From a checkpoint of a small transformer trained on Wikipedia: LayerNorm before each block.
Each number is 128 + 32 x the weight over the matrix's rms, rounded and kept within 0 to 255. Layers, rows and columns count from 0. Numbers have three digits each.

# up: layer 2 MLP up, 512x128, rms 0.171, rows 461-511, columns 0-127
# down: layer 2 MLP down (transposed), 512x128, rms 0.119, rows 461-511, columns 0-127
up461:177125126115074180168159179142161101107109129136126117117048111136168142153128084098138045124128154094139138144166117113147149125109101097181167124155085197140167187132190155069138096118114160069130168112133100134145124170099133180178063115139108208130133119123120142113136124115047146115126117110154064096128125075137083175184156140112192114131179145092096124134116149090147131098121
down461:104155152128100146124166130115146170124051128150129110112143145106161101112074116086144096137080080102145131136170207193066080120132178112130151092046110149139131132163126113122151151082186168157116132109102123096051109127114061162079102105135114159101135142123175015084153189113170164094099172115116145088114112082090055138121174119144103150088177117115138138128121148081156144183150
up462:180142154109134178115062050106075154109122113127185115110134081176127113126185076046128103177164151119137127106152115112144096140137146095090150121169201160138182070133190131137171138083150166083099113111143069136129135141118120198106167158141133103148082136140095128133075131164107099131190100144118171159120135103147156047110180133128044145101176130142123189134104084143105119123107
down462:156139136135074137096127138126133099123100098138147145132098120147120172202134087101139133132069113174137140188103111070175064163083149116097144154107180091169148156072061162090180113101120195122183111160160110132127179143119060171134162077153107130179141104146174139072140160093136120122141152169152111178142143071159148062076166133157114151205121141071130148106056120124124117146151
up463:129132093125112156104111121168127144092175107162154123130110152116126186100171102073113104093150106126146143140119143145113101133110127156119139149132100127146163124092160133145173094159130094117137159143094117118144099142111121110161129147084142139104158169154111160089135085143169136131128103117096111091169160121140141131106130127113126146136120117133127169156111146105160149105126
down463:051129122161114097150090149121139163127125120197150084129106106175145134088121116121135126164056108131125143063128144147114134070108096072134092083154143128169118144169087142122106131120143126108074124124128125130168137158157123123131074111111160118145136127110114111175096149081119188185109146102138110097152073072114171119144176159096209171096113102111188130134128137076092142155059
up464:127109116123117102131112067140124158074097143167088189105104131166120123155172187129080123162133104162136174103142084115100135130163134113143130105101164167096154159118122101107147124150123138078084132117122085119157145063092098096073080101162071165122148123140094114120140172161143174110153144161125135208160144118118139106172119123130174104152138089160155142133115085116103114106084
down464:146045132145094087094114116190123116088130104199144085090097132063111152114067107149103064055134108135141152109139127175074074155174099140152111148174166146119067142133117122115112134118163159141177155121191149099095079142097121172166168148170160119094142133081138133115098139121113140164104146128096132139094142113140136141142105139084144149145132099064125146116081169160108121129145
up465:205092076131130133201173132151190136150130135152136107158105156158097139090132102165101109111151107148172155144113071127115153090106073129131092204073068129097137123180157140114099157119201082095114158106160148148126130103130115116093211111095138162108095127135108145046103177161116071107068127090172148121185094093138153137150106138195216114075116083165063101110180163097135105106086
down465:136177137143122144185127113161170097130130132234130122076113111098129166143145170099048141151130158093171117143131153087162107126132145140109114151127115127098091097134111122243142182084168079141217163141043116082084093120103139079123094140088143122083063085139093163189115069067154135169122143125155102086121153142114140084137149162159087147113120106100117121165110090173076093115108
up466:129077092072072125126139123133131086147076115158144062101061129149081124064121134113162182123188161150117122139140152150126115151136122038159115120128070135091104125156180099131102121160200141101128126170060129123080160087167086139118145078137126124181155134159130103171175127155097132159166135119126118085077087126189138167123137137203141099126115110104108119140145132092122147147126
down466:099109115090082137106089108093184097137119119121111146117123118135091088129121114102103157104105141180138127166058094133117091156109126084125104106133159112114144173112134135156164115089093104110113174092127147129133112119137112167124132098107118169150134179105199115122110138140139114167110130137153128116140117111154064107120107089112071096174068103117162102153133172073064186085110
up467:063068145109141117167170108161156150117113124119151163137233159096145094159154126114085189093153144102147126109184095115131168160182118122070116159190176174127128126106144142039133136103165143101184149183159129114158047137144098145059120119137077148122104158085177137122140107089067182113132130126144123137178166140188086122123065093073052089112106105211137193158161127148129135118094
down467:167138116167101129112128118092154129093123181128131070122088098062131101154170051123113146106134153102154124153081177115153138078118125125108173113086165083126120147111136135107120146117164074133168121146039142153157114159077145092088102199127062126079105174097092112092178124158075177150133104135064140129116137147132138124085147142128067167110143125129113111146105140129111132167188
up468:087154121105108100089148118130173074128136111153112098158091079133139119134113118160174155106142170136186140161183116149120137138160135087174129141139148105136134191144115170158161153170122122113150118129153142103136203142103108124093117070077117152159089162132116160145202138178131120173159166098062126148115112106126080137197176150144125090114133108096122108169155114106124187146109
down468:144124115070092164111170156182171079116098118114098114173138151092127202127104077138134150116159129050144141125142140148135047107156087148112109124094160179138116118100163173106172122099113074145157114126137159130122080109137129098138183105123106133117096095113163123100139140163104146170075165075094117068102156144112125170176093158112084133180179140116145115158104150106080119131144
up469:160039105175146124135138129143141187113149147136122060126101118068145167118225090164150105182098162107141113115204164108135115185169121146157135157108094174169084096120115089176054127158165127114129140107173137188099132127090151118141134132084193116078101134178146093135167089121107155066076147106140098191085159102174143161089072095142081116090108115076117099169147143138100115130121
down469:128120158133099150095084215101124110062185157152094063118100146129156176109210097099138114110127204071116091144153132108134136109178140116122104177162108118123112125146108095121157065111096136142143090123145136219100167147075084067109099144175114068138088140190089133122152100096078107209073106178182054170063096151164141116135056181163145164089096112142130163136156169141183120136125
up470:135085158109121160090181119163171162081154095152152138191114058102103144113066094141097148120151090100167100188104099114107159111060044122156055185100122137102125193077104131126123154095179114106129198166125178066183108042139183112124123069086087168077099155186137131150144153118197136074113175128175076207115156186144073151150127147087171092094069184143106168150147108099099141081086
down470:166092132149155137111136120115125120143136080132135170118125089090102149189121083159090157154079135161142109204085189142126161101118196134132077128103114202130120131152134138088127142164174197175177159173104123137072052106100142141112118135114149090174166120092137112118144100129119115129141057135147127191145171200155112122127144112119134172108142206177141127117082158164094148068093
up471:178146118114125126059112151093120124135103088149163099101093113130109107097097098136123163147167118150177164142124135084124162147156090098178137097100130100133126158101205160129061088186192116080127157098152145119156201109104175113122087088149127132132169169093119109159157148104077126116153147129138140144103132136148146083156113162109104084135133148145132138114179139143154099100119
down471:103091156073144089192108081115153099164076121146148142100147156114116130109101140185130121114088114129100136124148117185108097116119096104164144082178129091159114108108083095095093114117158119131152107086108150183084090116090093116117155102134083128116179111113181095144116116116138066105076093112141095161135133099100138131135113062095156126166200148137164091126154120140130107108143
up472:165073139091121121111109118123162139147139161165106122109133120113130131120149142121194098147170112123166132100142153135129065086178174150144131142148079154104121060112081150126148135126115063162132087146117149119131118139139191158127114107113094104131140128179125150125073098074119149128169120129097143124143094133122114101120170118102150121154181086157143108118141097149140140147131
down472:076141134152185129095156139138127111116125093133155174090108147121112139170134129128088116084116114121051152116101164111160129137104137117102088125091133212109144131127145144176187153088167133138110137135159100122174143163121155122154170087093133147171116078124171105054172120180143159131070150151124168121100146120135116115164095174088141150168029129114119126095113179182156104094069
up473:148074127112148081066137112133089141126180125118159087135137129122129178119121097189142134154082108110168138113151144108134151084067215106122159143141118195101174125135108113174183135172170105086163176093123140144149130087136173115143123170114090117162128156125143158098119123127132127123142092145130196165098081124098076169087103127140043142111140093094130120081111143165137151142178
down473:086181164092091111134167115093149148135120102162089110131140129120106104114177170086138143112144135161146122069109109129106095117093138208106152138123133123187126130144151068083152082118130109155122068135138138130137139137119148120113131113106070061086148075190162069068186126165075187113185141120088145141134131119106142168111132087126097104124114169110081112105120118099153097118130
up474:128133117137118151136087149105158173089163125119157156217119109190098136122090132118095110137095114136146119144076077188128150187122165140106137075112112125175117092134176107149161138166145114115111137123071120127158137112108114126126139131090126204091150127149111138143123110129147105159130076159143101151134093091097126134116148116153171120128163087131138128153119069096099123091115
down474:136125138136137136119139147111184162166153135115128049144139083125116117145108136145165127078105067087127092109092124121128178123176151162090096131157134109124142109140097129171123122115122150104146168121158097153182136119154098146141094150148137095112168148169153158102094151111088129174195119102123145154098086085104110138111162139152202142138170137190090135108116127052101110095182
up475:171134085083134123114079189152025156143127134089137182033200042088113119057157132100141041120126103115128082186115171103100179147117171152106148121172126139172095158086144160156144160115134055087162149156098148123165159182158081116065112132122121066134080074078159121143132123209116129163136197124168069153173086155145170197088061160071090176116149140124165156037160175039120140057134
down475:163129063125189151096091127151052116128134037119119188138191135102099102139138130130120074050125119161123096153128122127169064130098100086133150148148104196122120105188164153129148157138000121068130161111139116144133093152174116163114103156124072146098080105044154162104153136062093092150133180063167158141140096128165113129155094192131087158123175202047107175077165152051112092133085
up476:138108133190120191126124077095129165076144132105123189149156111141113119136157110125099133125155170152136136128091125122094099163108140105106137104061105137120132120173101123144199110140072109151107157123108143148169137134139109108138143163128118149148165135160069158089104154186154132119128130074148140144148151174111070116153125092102111156075106093167175146121105125143080093149151
down476:134151134136138085111129164142169169105074057154118083113062105182192094108100172110140060137168119122128160109124142172118193123111062088170177112164127089163150166139084123149141142088114164071128158160139108166128109144155118116193116111107120075109126139134169123079085174103170156117172158177164130111095127088126088169158174133149188123141104156094115137127125104108073114173119
up477:202030154146100083188174174139122121074128088120143132103125099083068145085058143156157030131101191118103196099141133197102178091102103118132133113141057148096144137177167126135176125135152150058066203096056060041174198133128138148162096150174140169110192071116050132083129166142177160088120096086144118166100080114082127112116131058136197083086102128132088195138200148111126158087133
down477:055119145110133108195107109134146070069037122145203156142134103124107139079123096161109143129171090158087134182142060122166087123182102157123086100123083170137149073159104095143152177116181108155113104147148152099121166132098122146113093183117104123157106107137140093152082191109131114133107149047167147085078116111106164130137156114133153102131120205122153230168104107088184133099098
up478:146080110131163178196117111149077134106145120156188132116069111090162172087111118177167095150143107103186077108145157160147146134172070079127174129099094071071105149108137183099089134115168160198182178142134188146118091146120165185140162125104192131104138146124150125093115160125099127133086116183175131135134095083174114133098143159129109148113169177129133116117175122074124091086071
down478:168086128158115109154113141126136091127091091162107106101104139134099109124069089159117134104095181110155094144118180126158130116058163162142127078150131169146121127079101192091174118106166200094154125141152128094141141129148158156188159146178099095077174068121155171109081054119080132213083050144120136158185102128166138059128113179092162171120132132111148130113095129082091090130099
up479:086188069132111114133131085102161194178126148130174104086104112178127146200132127166169147161090104134132135116189135146167133131087119135163117172153113171108137136152179122135144129106187116176087123127141172116178126133119129103107125054137118184155146115076097168154183122122105077116154112173107128160158114176105142169153088093115131122102124099115156111150133136096102141097116
down479:116133139166114115086099188119156107107093121162102148055126139141131098117116154089115123083095146108079112197084134153115125155172105170109176124097129077107174059153153133130184086131141181123097122107155150098062131150129126120160131137124087058056125079158144114067132126193131153186127102195130150111145124181086145152140130148118120162147118126118094185117116142125118130164100
up480:106121131125155135103082139167102169160101197139076174104100111090072134088133014153136105181160151151125082094144126161172191110157171161119117085125139092123124042145146128130109095050070110079170058156164068125186159135114159176114127112130125122158073033105120192124158085140137098125139160144132131159124084159114088201064117095151131137143158167109077135117108127123127170123180
down480:174164119122071093099062109117138123116098148146107119140115155134087171091169135131070111158147162115100063167133098174116111117145076162141090143161133106140151098141119115102132084110106108108166094119148094143063074122124148142111144104121094131145110145118147171175102084087061136103140108094078120103077149107117120182087152151119060096137113168100118162098100109119135160123094
up481:107200109154124112120108191160130169076157133146146110147105139164107166123154141184105123179183154082110113175066124137159168124162130124135150153156129144087157119115175122146071116091098136083170099132179110151141169153091117116068117122159135104181094128058103136087165134110108130140111154143143115167164151142147163090147073108169126162134113142144113070155132116159077120094123
down481:107138077140123149149048079169137117169128106124130131132127195121109180182089111115071162135084142122135164098147206109125101107066122174072098093097126137139157124119146142153138112129201095135100092155078112079127158155072145158080150107131182153134065097071059106110122136132156094106092129119101141097173205147097154140125126176151112169136097106078141110176180122082147139120154
up482:125141151072128125102164145111136120117112152132166068081146141134150152137121180105182092101098144135148091197114119102083169108171129094113108060142135108081169151096154058126089166159139121075125092133157068151123147129129133101113117076153143114119130132102116119120113135154148127084133097134154163124087137135185157116093143101144144148062130144151107113116117162100114123127204
down482:111084181173169131129095133121121077140136101137156110109140135083114101080098102116123152125099122109097141078116188099108122059118138129121149114127063162163071100143104092149073186134101112069088157108122158112135142138119149151098112121119138165131092114080114087107138130082092118149091161118147133081122138093094140062167124105098145162081155087131161115144135151134153164097113
up483:123142176158111128169118146044114116144144146092145130184143100105143137132092104145136124166137105082125138209093130091198107148093165103137145121126120227066114144102107095115135113188157141106114123147143132083111095107101148128108132144143129154159178139128129204092090116111088064148055147093096090148126112106074075050147155119142128104129144125125130140115133152163155221113130
down483:141184136147172131044135132193162166133147121123092165081118159114106135140106170099143137111142159153134179032141153194131058128131152182144118100103189084144061119175142147180131104092161089172122132130137108146154088163178132205103111138173125105102128082140112073255211129160097196162059184192131157081168188115113191166122121121142102141109144123135140085135080155105133065185149
up484:193104114105130122108128133141117146148134142116136163136116100111152136115137126176157108124152195149099118124122132092114122164142136104161122088151099116071156093176118119140114120143106106111167127094086112169136146107150144119126129122083112120131142164127153164153094138144158135087145107143148141120120142127100091081137142188090158124159112093142164129131098142142128133116100
down484:109129157175104138096152132153124133178127108140147147128129148118174100165174079162079108081143154131073184084114106169130142168086145116120178080123137156160172140127135142134186057044079102117154113215151087182178122139113150075181146145112151082098143138157212147122160086130086117115122123110122159111124132135075128180154136121057100123104134164117120141128152128185094119083175
up485:092187166136099179106061104051133159137114111135113193104139108170168177117102123141099083123163075160164132144146092173171144088103146119130123081098069171123119164175124131149149086144151087157131096099079107083177125157085130103106151147132128137087125166147117103193131139135177109087179159119158159115088157152100159123130114058172132075080180193077087135136149147121144156145128
down485:087099133191133097104150203071117155113131118132127137124085144103125113154108158060095126120099088099125098131131136146075075092141053125116146095132146072104117115093092130123096117160085125095116160163134098149109105107133096128124118119143116143095101124136116121145124116147075114151104134089106114103142101142110073102093075125108130194161148062139145144108131112114112073128107
up486:150152162133156082124107143126158124155132135098146178174105121105141126130100146151129121115145146120125108159109092127097108157126173162080135144159134164077135133121097158133112154121089151126106125137132126121158189159141149182150112162128102084125141142157124141120131149135102088106107134177128142143109147156110083095137120116107091132095152145138135102120127158153130141127113
down486:163111163104079076130103152105122158133088110174139075169129120160157136131097158150181132163133118108126144095133121155173158171099095102137166118133113091128116139088130110130132114083162131137107162114143109156204116126087193105099071108159141068088114077104102112160155222106124139155189134140147092140131101135168160149130118168161147094107151113102124086081121119165083081091133
up487:129148123182136135110155110132121169128144146134140128151125169147087123154135112072121174172167121093144120165114092124211102150068085118149060148187074101089150125101191090115134136072115099049052107101121149128108142125148138108108149154161133122136056172096087104112135139168128146087138166151083154159139153146161113082112171154128087144124127120115110097140119078140076134129140
down487:126140118128072155140140110147087073157090116178102149141078127112129108137143154138092168116119109128137146152086132125083105124107117163145163125113129125143124142109111147164140052150211106163154192135089094110104101116107120152117151122167147095106141111152096103107116094085203137160114140140133127109180115123128153103145151097127139156131117135130143142135169181111121154114141
up488:116143149116159134167109139106129172110140143104156073127142141107125156094093110128160161118125077132124100122129155162137144073155127117106144196157165160129121124186095149121091162152158126132116110099107142129126103136112159173123132158167123160161113165086156154143123128108091116148128141112123091159147082142154121147161104129137124163102083114141119132120167131126170140121168
down488:030139105113157096096172135144150093096142119123126207151123172147142150123154130124170149119111118134111123097103151124085152178107105198135105156119131137105133106090191131198140125123188146101080127114137159128099138055116077161124183128110130093146129101143086055107165145149180154104094150182184127168109207120164129144154173134125103179144101188144165112167161129107144095148131
up489:151108139083110162093099135138085080189129141153231103186123150131122117112133119119112088100100110128172153139200159127161104123111145119084116153147189147086140125158103138089117137118092077138150064115169218209116160075072202088168171175113057074121155138129140082144114145118118116102107134101151156073075137110135096178110152118054143109123150143145135104145145143108128156082167
down489:102153136123153109120114151072049172127113140147153159185071167133117142110155092163081209158164167191126136083181165164091140069074105107099094092164115098164175143120145141140101127119097142083132115149153089131166123124150128122129100147214117118091100119139140082094116100129086119151163099156128131073133158105096088147163176132078111124130111116106108090076181113119120117136126
up490:166117162107125079119105114085110166147126111111099153137113099108115065093121140152093110091160153122157168130122117108129114158110135171090088128086156164076109089134128136148111109099155142117106106152125110162143159130141148133063154136129112148116160151150106150120129128148112102133088141136126123120123147138129116088134154084123107101158124152147136092134164150202072138122078
down490:153122137131111118145070152116159126117093121140109111109122085116128128120104141135151116168120143118090122122129127124083152089126094108118115086161129119124071103103088144137101106121124096182105138119132106131184108103137103122145126109134162074105119100134165096126118183078112150156162176125145152138114118093142139111156119124137127125113189090113158181136108116123090115134119
up491:130169072136182106114136131134136115082118098123104120112137094072117166168148063109142161139085138166131136177096153174085201154095163093123078122065152166104124133127160167162129114122133158204145161057096132163141152132081166156186185065132151204163100051038116113140126138145184145142119166128106092120099120114085124130066080121128143091145125076165135081099152131135133080106118
down491:136092140119123118152155134131159067149103175085154151160096163169117134064111163108101100126120083117137109135160082141127097103064159137074153101114125059111132194123162141150131058150123124095141110092128128123117096167105170092092157144096129144099082157078196096105143073143121142152150129171114149113085143120152159103128133145142096099136116059159138145085089146143108141118163
up492:093099116119145133134162105111105094121147135073139121132134094166111092178136158092079143120152142145144145115102084114121146092118120091070163143156166107154182166128105159081119091113126158051177164197148095151143136052141150146156131114174175123151059113115147122085115114163111151139123116132079136127088176119130089131121125123118124176077099093130125084079151176110086136119071
down492:130136165120122095177127125115150141140115111154189103129150092109122159098105138099137089112187165116147214103104149118126122093145107103162112096129073125127112093185088113099121156146122170119130055091122165071089083114158139071128124078052131106117172091081134106190136144100104124101159085104140065070094135113074129086106180093123151167137129133148175136152078126174132068147158
up493:131043093187178197103149100168164077142101125101100118183071074138130140138172104128074099173092123120134166101083078101067121127127159131150125087124162134145181166110102094115148104155064109170166146122154150178158095150135139080140160140125158086150179137167126124095097079120135185096159085150126113110055124141080145075125141142124138145216110141103123117127155132148030170088129
down493:114111041136142181139065139172086109127105117103119130131104110081131164118186100142058145119121094110098140078116114159134089143120152167130118096120108136149127097113178145175150102116149113143132123118146150215130115142056047131127095128140101161116066142153102155115168140148172164131077154157185069122167124126177146153112117111157041114124188072168108092117130109103151173111088
up494:148116134104169094164107194074096134164063139120112169171134085100138135102174151156108125140076108107207152132142105090118149159122085056092076112113017159135080126086140120069096154115149121158154117142116152174137152116108164089159072165158105081150091088105139090151146163156041103111177087137057100117142167141129093152124175125119095160102151128134136129117154128124141159130094
down494:159122103156082090077073094063195158108201123140137101109091153142090149110135142146093146118176130150106125156083113145171137105200114094125135064104176078144043093157170139116118097161136088137153100134105144166159154083146116152101143091171123124096131194149124154111096144120096088138082128117183129199102084139135071113115083181101090147122119153143147108114114043112129106150112
up495:134060138127026160180165092173183161111083027077123098113138182212094167062113131159154104124161135042068163123076139148108222132097060132142105126204111054155151142169131146097090185179118139130040181140179115167104130145110067156152154106149119084148157110119136110110085126106154104161110094150113088124153132207182132123088138140136165079167145156210122125149185153130110104100159
down495:131132137098099166194147121109147152158151110066131117077104127088132104093138076121090112100141095113075121094084140144124086161135087141094114143138097100090096148085151133121076074064113049166162178149218141110099119097107125123120122141117083103053152110163123108156107170126096099183118157098133121183145152123036155128142140128134031100118170129127115108147075127139134183123160
up496:137132100115154121094145142134133128080150156172120095099161179151140099094110101106155112077161158119093121174109170108144161101180125129095145091113135145093161105162118092150146157103171161096138109102119110113065124101157103151106164143085129112105097199082147118126158124106114117123180038086090134130093097148137111108187125135174077073072136124143101161135141134140106125131066
down496:096084122108095109087171123092122092106105164178137100156121160149140130104109125121069131102073085167140139178129141129140081112109109142147109119093173113140152097103093129100205135090118136181115087132144116079101102105138155143141107108082076075108152095144109109085150045146094155113120137129163115124115136079095154122102132097126125144156065104141155068132182190130079104124158
up497:187115166083110131140123119118142057064145089109175125174171126132120114143107096139171107153092081187139072147141049150088128128141117069168159121084157163080146142153073183115133097105169154108142135120145054090078140149123098148115166085151087106117115145086173123138094135126091088142101118167137094122139083140124101073133094113146208165151098133091105142132104138082152113110113
down497:061073096128184074178123174111085130122153135081164106117125167051094086161134049094101160149085122096142123120154127123116074094128129136097089115093105131131137029157129135103160178123098148135150119146122152136108054118100190097070158124098114118169128058114123115103137107177125101091080171116158088084098175101121099147142183154124171132127102118162098103174103121168124121118123
up498:087095119137177157165129070135159122116123127153156134176133027191100177123104117132160111178078084110052154128090118120133152112121119095203133154118059094159123143133117191152142103129171107120109119098165083139145175102074164160244131130142115107078099203128120094126002076178112218091049077124041142108133123088147107144072125091181168166131131075167119126187144164083141160167145
down498:141167132153182173118140097091219149120112143206159102140077057079087143149171088115185130148119146120107101144151128093152187137081173128124182150141096028129160169164128121122100149100101151122120118100104133106069178079125193148179122129178168090145129147134121124190081143157083122131051108125085182151128191150140122086051104164106080096123129131105125005163095079129134119221139
up499:115149114079207136155147137098163144116144141128122143126104103110102096151131033119103114159106133131194121075109106121094118106124131077126134120127124126149079153095100177178117064123121138119162101169163118129141173096140127167083092131198177105154039111118113083097151113113119136118209118093121144150078151130180147132134168106181149123156132115170085153123139068119136179176078
down499:097046116149132085107133141094111149131161147136119105119151118172117127126148099101150119194134095120139110063069119130121092140077148126124121129122087099149194136124122139177176124088080116197120173116109106129192110144118078134141086144106164068049169032064151152143073108137067135086171148169091160102164160119109081122136138172033143128154074112072103119125100161080080072125064
up500:112113107154166153066105199106171102187060061139080147126125142194114160096141094152146135162148098090167078133135193111155191113088144116100166125133107163106122125108136112139122095097082151167119109195134089106132121211100096108114134134138097131134100141149154140135108051089114148159162044161126176142104139152193120159180145157196151170141156130076090165129163155197142190091134
down500:133189126151160112096143081122171123126176163142149085136148133128165157129096130109018116160168124088190160143095150135135085103123115105138135085116184104166192187132155120112145126125145171109159169088086066158149156103164084068134112108086147108058095185126150158099126142162187115037154171147156146076127160011078142127175118119150168153067104128080089150131171116109065152147114
up501:137094163149179180090133130153135141130129116186122124143176173079084084103152118128145124133114094156101135087198150119112197107113115154130118142138096112157098116081158167157111149186136141100145091134061101123216108145085148164147110157085086106091124111133136085140110095108179179105141122085056104133162116139125087102096060078191159136126146089089064146136070099114154190154117
down501:111154120127125108151139075109182175127105159164132065127116130081174165171176213132123115059120125135123076157154112105135100102155089125081082115098124156099067154100178119082104171126189145192100091114179141152062142093119101100134117112147151105091109131112138135107131105124102099128143111098125150076058134131154149101195133148117089126104080155142131155139190126169126059156111
up502:123100112135107140096094157129113118022142096086114136121179089084151091119114113121157158143150174147093175194172124165178138134176143177088164094120108113105112140221118129125057084135134132185146164087155189164150111185132123134143164119188131098165170134125107074062092125093152078023117086133172131109111132012149129115110083158166113140123179064148112143219098198087106181102124
down502:155146148133137126157120136162129123105189155077078104041097065126084127103134066139173116154138170133181168127106087122167133156161187101190149100111124135139060149140083162151159128159184131092137094152124171211129107103110110136163153153165099129082105140074063125112093126031127083114130121159152065087234123167159141085106109110097126127124158162151106120103142092069096120127129
up503:182129158135147132165119116113115133173108146144133105105118115132119142144086102164122102148144161105121110164117112114164114179153158141120146148109107152103158116133139133077102130109132104131129137124142136139120195151135119138126127173122135138135137125105144113142109154108134103121117133135146125133128125161091127113152090167129111106145152123086104136130137150188124164093128
down503:144106121100143112137153160078115154149109121165141088104138116160149114132085120123127103136092109126108155107159142139135128080159105078149155096105102148160104098140089125127130113096159100147141127125132108115148099094095171105074033091144146085090155133092078111152090136142073109163175146084142110126082121102206148153120119096128188087197154127106108081100115088115111073134071
up504:077118082142175112168106096134228126088101126170163114142165123108159142137171126173118116117094076075093093118156190130134079145105112143110078146138128075151108071131092114189107112101157074142136140158148104095152174118141111156090107130145157142146083146086153127188156148124099155108122107083127125132073108190117122165077144127104153069104169141139134093128133064133185135110136
down504:123109098134115080101121101144138108130162130143114158115104114105136103126073109101123179098138094123131100107151155119129079132102138067131135148116101127130192134124106154156133132106170112085106139178111143146135164101148132182169078145114130120133156125127124115189128146114098096164106078112131104123122091135143105076128122161077140094096104178179151117101103166135129098152154
up505:075118124149124074099083155078107193111103191144047087189165127097122098095162114148100174190088066111099172069221150147048167168145147162151255076136124189141090041164060130069134163110115039159166134085180204242100119050159136097066115099068117078147118120223068151129130069147064146163165090088125062106082195144180192150111131067139182143152062198103151094072143180122106184143080
down505:143051131113075104044165161101126140020102123143049095207078102086136136100186117131209126255152131079122196181240124132127132105173205102190192148152102126196129077114178115125107142155103119065172084149136143179203166106122147078180153077116109109090153094198007080206176149132092059177187132056160042094069141118114195137069025139043089126136191179063182085102183155104136105058164
up506:105155152064129136152121101104104100103124117105107124130118143158165161082130162151099161113114112160157090085108096132147174106170077101133123150103103120151133110130125125154181116163128119104094117120178122120118165112149098152147118116127144082139141189122138114157160121113128194093125193123177189178115124120144135110118106180146135083131090169107155130145074075084146126128101
down506:188092148129099111128114143058072094112149133088123166169120140127167159137110086118163131148132101107171162133109125161106105123169117154138130175113127148140070087151178114115193113192129130138148053112147160118192188123139099136167208128111121105119178136138138141089055066129192181146119125117172072146155099133127099087149083120114140157147141121090127096134103114110117106147139
up507:108139137094185114165152115138082128175126138098163125173165133156112126096129083174089072146204093138178119180143157191174052042149126142133142078114065154067167124131096173105192074104126092119109129181185142110094107124146054121157134142147158161177093143127123145197110098072122110123161069149150137036106145158064136105105146112109131091091138132155230100138165065103172149078126
down507:163081098142048098159156075076150137153132166079114170118105074110165126191111191107099186128074067150161132089113148110170188143098127144204131098089176112148132175087152156111164105142150167049055147066162143113118114141141120207172082099154137131159191124205154108075101055139056100106109140152104117150103106077130142109059078159112197163147083124159149081074106115108138079182110
up508:102140086102178201070075103154125136135141138125108131079121081104091155172150116117055053150099141117150154161159158091088193160176172143180097101089158141140085070150099148109120202108151109155120157149074119161133135073045165071155122081105166126185159108141126147089159073102098126022197181201139145082167120158081153118098142146130144115168140141134184069211121135142165083096106
down508:137168137128128163101206085102099094118093087165143156089060115093121106133127101160127087081086138181145133150136112048118221104110095142124077114128118089110094168121143106186125171084096122170126064190136124155102131186099130120110168142128144102115086125126082119175192040113084154160148157146133068174072101092132105101138053125121107072122098164128116101146125074125132090130073
up509:061125091106112139153098138114103152152113096085148136067133123105115164076168173099084122148136169145092118164173101151205100151126153107192164130101116144080098138122162145101097108083128130118069077127075147103122176171191159093124099128112126033133107155106125156125140114143148164121075142128146115154122097141103155117129131118160133110104087156148100194154152089110185120136135
down509:141094092168119109102161137175101117092094076061112142123101092123134156147163086108129113063095136121144103134138130103107139151123108142164108132120112134072131153171141135170149107153111137113133159113132124159095144147154096092112173169110099153101101086148103106123142181172150148141160088120157123098129167140152138128151130113141119119170184105132140132129111094115121136122120
up510:127172135191142164153171131161148158123100109141154119150111067117069172150126124173151108149105158092128143049105111129120154097156112139081170101095157137150106116102131121151152118111116160143091199096149128189127113156142171142127133124120210120127147129113141090115154088106078119084149060195145122143107078133151121188163102064126182115108132115121090169170118131117128162068143
down510:062127155196219164162139127100147120094145108175192091063129109073141141156068078089168136089128151107097126092126206111137093162069123147155116063167116128117145137063146099045138100050157121117074117115139175105159140184138100141190185130153115127062149080139132101093116108146069124168133149084108187085200190174144154090114106165113148145175135136104128146186146197162124094120136
up511:106106130171134115099210083203177142116087080141137141161104114082104097111121145188101205181142093139138029104101064117176142114109127149128157144099099152131120157199102155052134177125094114176136181172132196105079103101049092070180163137142151137129093131132065117158141106101111159105127121150070153138078122090140112145094066124121162078110076153167193170192138129141053149121126
down511:117107110134176104174081092127116087148152155145144105120086081070094188081161128147127086196123166111141075108122132119194099091128155106104143162117152137194175115143086161155149135120123116202169135111108085139111104121150164114134113146155112123137121065070105130135128163137148054044112167107113107160121207135118142160114107231092082128106138085148144107177139104135140176203104